Weights of a small transformer language model: 4.13M parameters.
Each number is 200 + 20 x the weight over its row's rms, rounded and kept within 0 to 999. Layers, rows and columns count from 0. The size before them is the row's rms in percent of the matrix's.

# layer 11 attention key, 32x128, rms 0.167, rows 0-31, columns 32-63
055,190,196,193,230,168,214,238,225,219,181,153,219,172,169,242,181,191,199,186,248,217,182,203,197,202,222,183,217,187,180,203,189
051,208,178,230,153,199,178,188,225,219,228,201,230,193,210,182,163,214,170,179,207,210,202,199,192,207,224,187,195,211,212,195,200
046,211,195,223,146,195,201,212,220,207,195,181,199,199,201,202,215,188,206,192,194,176,212,193,215,224,199,182,245,187,196,203,200
042,214,216,198,161,171,202,213,205,206,217,215,214,202,211,206,207,201,223,172,200,198,192,188,212,212,209,199,196,189,199,171,190
061,186,205,182,176,175,171,233,238,231,193,187,222,202,220,191,182,190,202,230,165,240,179,180,201,229,214,161,203,219,171,200,198
073,188,191,196,246,221,210,203,158,208,208,187,186,182,202,226,208,195,177,216,245,203,184,208,200,163,155,208,199,201,219,217,199
081,208,205,191,179,209,181,183,213,176,196,192,212,217,205,217,214,211,213,202,214,191,168,202,186,182,201,212,210,206,195,211,203
067,182,217,211,198,182,234,182,189,223,207,223,209,184,219,185,193,194,179,178,202,228,217,214,181,168,221,197,161,203,203,219,217
096,194,190,194,195,192,179,207,207,182,193,185,172,231,183,244,195,195,194,207,241,198,195,188,201,219,190,198,211,199,193,188,185
130,224,185,186,183,216,200,202,209,211,196,167,229,202,186,176,208,211,227,201,154,155,160,184,217,220,200,202,195,200,187,176,170
131,235,136,198,184,201,188,209,196,218,212,161,199,219,205,194,216,160,201,188,187,194,215,225,184,210,204,166,223,202,225,213,219
132,186,198,203,204,216,180,218,224,223,225,209,188,219,163,221,229,213,202,225,168,172,219,202,199,170,195,172,182,208,190,198,176
130,207,205,238,173,161,193,193,211,246,184,186,178,232,223,202,194,184,193,214,216,177,205,176,187,195,167,180,217,228,199,191,182
138,207,207,178,172,204,212,182,194,197,172,178,187,198,232,183,164,221,239,171,192,198,185,174,234,211,212,203,185,196,212,190,221
124,179,187,187,203,207,147,231,165,215,230,210,207,175,199,165,173,206,177,183,191,191,218,173,175,189,192,166,215,193,223,209,177
134,189,219,154,186,205,221,226,206,167,212,189,210,222,234,178,183,201,191,177,185,172,194,184,180,185,196,175,220,212,222,191,208
046,192,226,195,245,203,197,192,191,202,200,206,163,177,206,260,190,173,231,230,221,205,175,193,208,181,199,195,180,201,205,210,182
038,207,194,205,173,210,206,163,154,219,192,213,207,189,180,214,178,184,184,196,174,185,211,223,194,201,197,205,178,204,215,200,185
042,192,201,211,212,207,184,193,176,239,181,195,194,182,179,202,160,169,191,197,179,210,206,201,206,198,218,183,216,221,206,224,160
047,188,170,210,208,198,202,153,211,224,228,206,194,227,169,251,184,214,180,188,209,170,189,224,197,212,190,221,221,214,209,182,180
052,198,197,206,211,187,199,177,189,194,165,195,221,169,201,196,187,177,213,166,140,216,207,189,220,212,205,196,214,202,193,189,192
075,195,258,193,190,211,173,237,183,183,204,183,237,196,212,193,218,186,219,195,221,251,237,171,187,202,222,177,189,200,169,206,199
064,216,182,178,201,194,189,180,191,231,184,193,185,220,190,188,191,176,184,226,218,204,148,220,206,206,220,209,191,231,211,223,192
099,202,181,202,199,192,219,165,190,210,197,196,184,217,182,198,179,216,172,163,213,153,208,193,238,197,197,226,212,176,233,190,172
113,188,226,186,211,217,173,215,205,190,205,207,199,193,217,209,233,168,204,242,215,231,192,225,162,199,193,181,197,220,167,213,234
122,177,178,233,204,233,256,215,206,205,171,207,223,209,220,216,209,210,195,210,199,225,243,208,205,200,172,215,188,215,209,242,220
126,204,214,216,207,212,223,202,202,207,232,188,169,193,206,196,185,219,237,195,157,209,221,233,217,204,214,173,185,216,180,191,185
125,188,237,224,207,164,218,215,189,210,184,174,185,218,232,202,217,207,198,207,196,201,196,194,186,192,214,216,191,186,176,215,210
132,167,172,246,192,187,171,201,223,187,202,160,170,184,197,179,220,167,213,192,149,185,205,228,205,180,215,195,196,159,240,156,216
134,199,187,175,199,233,206,198,190,186,195,167,168,229,180,223,166,200,209,191,210,167,182,213,213,203,199,183,208,223,187,206,213
137,199,156,233,206,191,212,173,209,226,200,198,207,191,188,172,178,209,182,157,178,177,179,201,228,208,174,204,225,199,169,220,193
131,228,217,210,193,173,153,184,193,214,242,156,211,217,186,200,210,208,196,166,195,216,201,163,207,215,185,213,231,207,155,217,216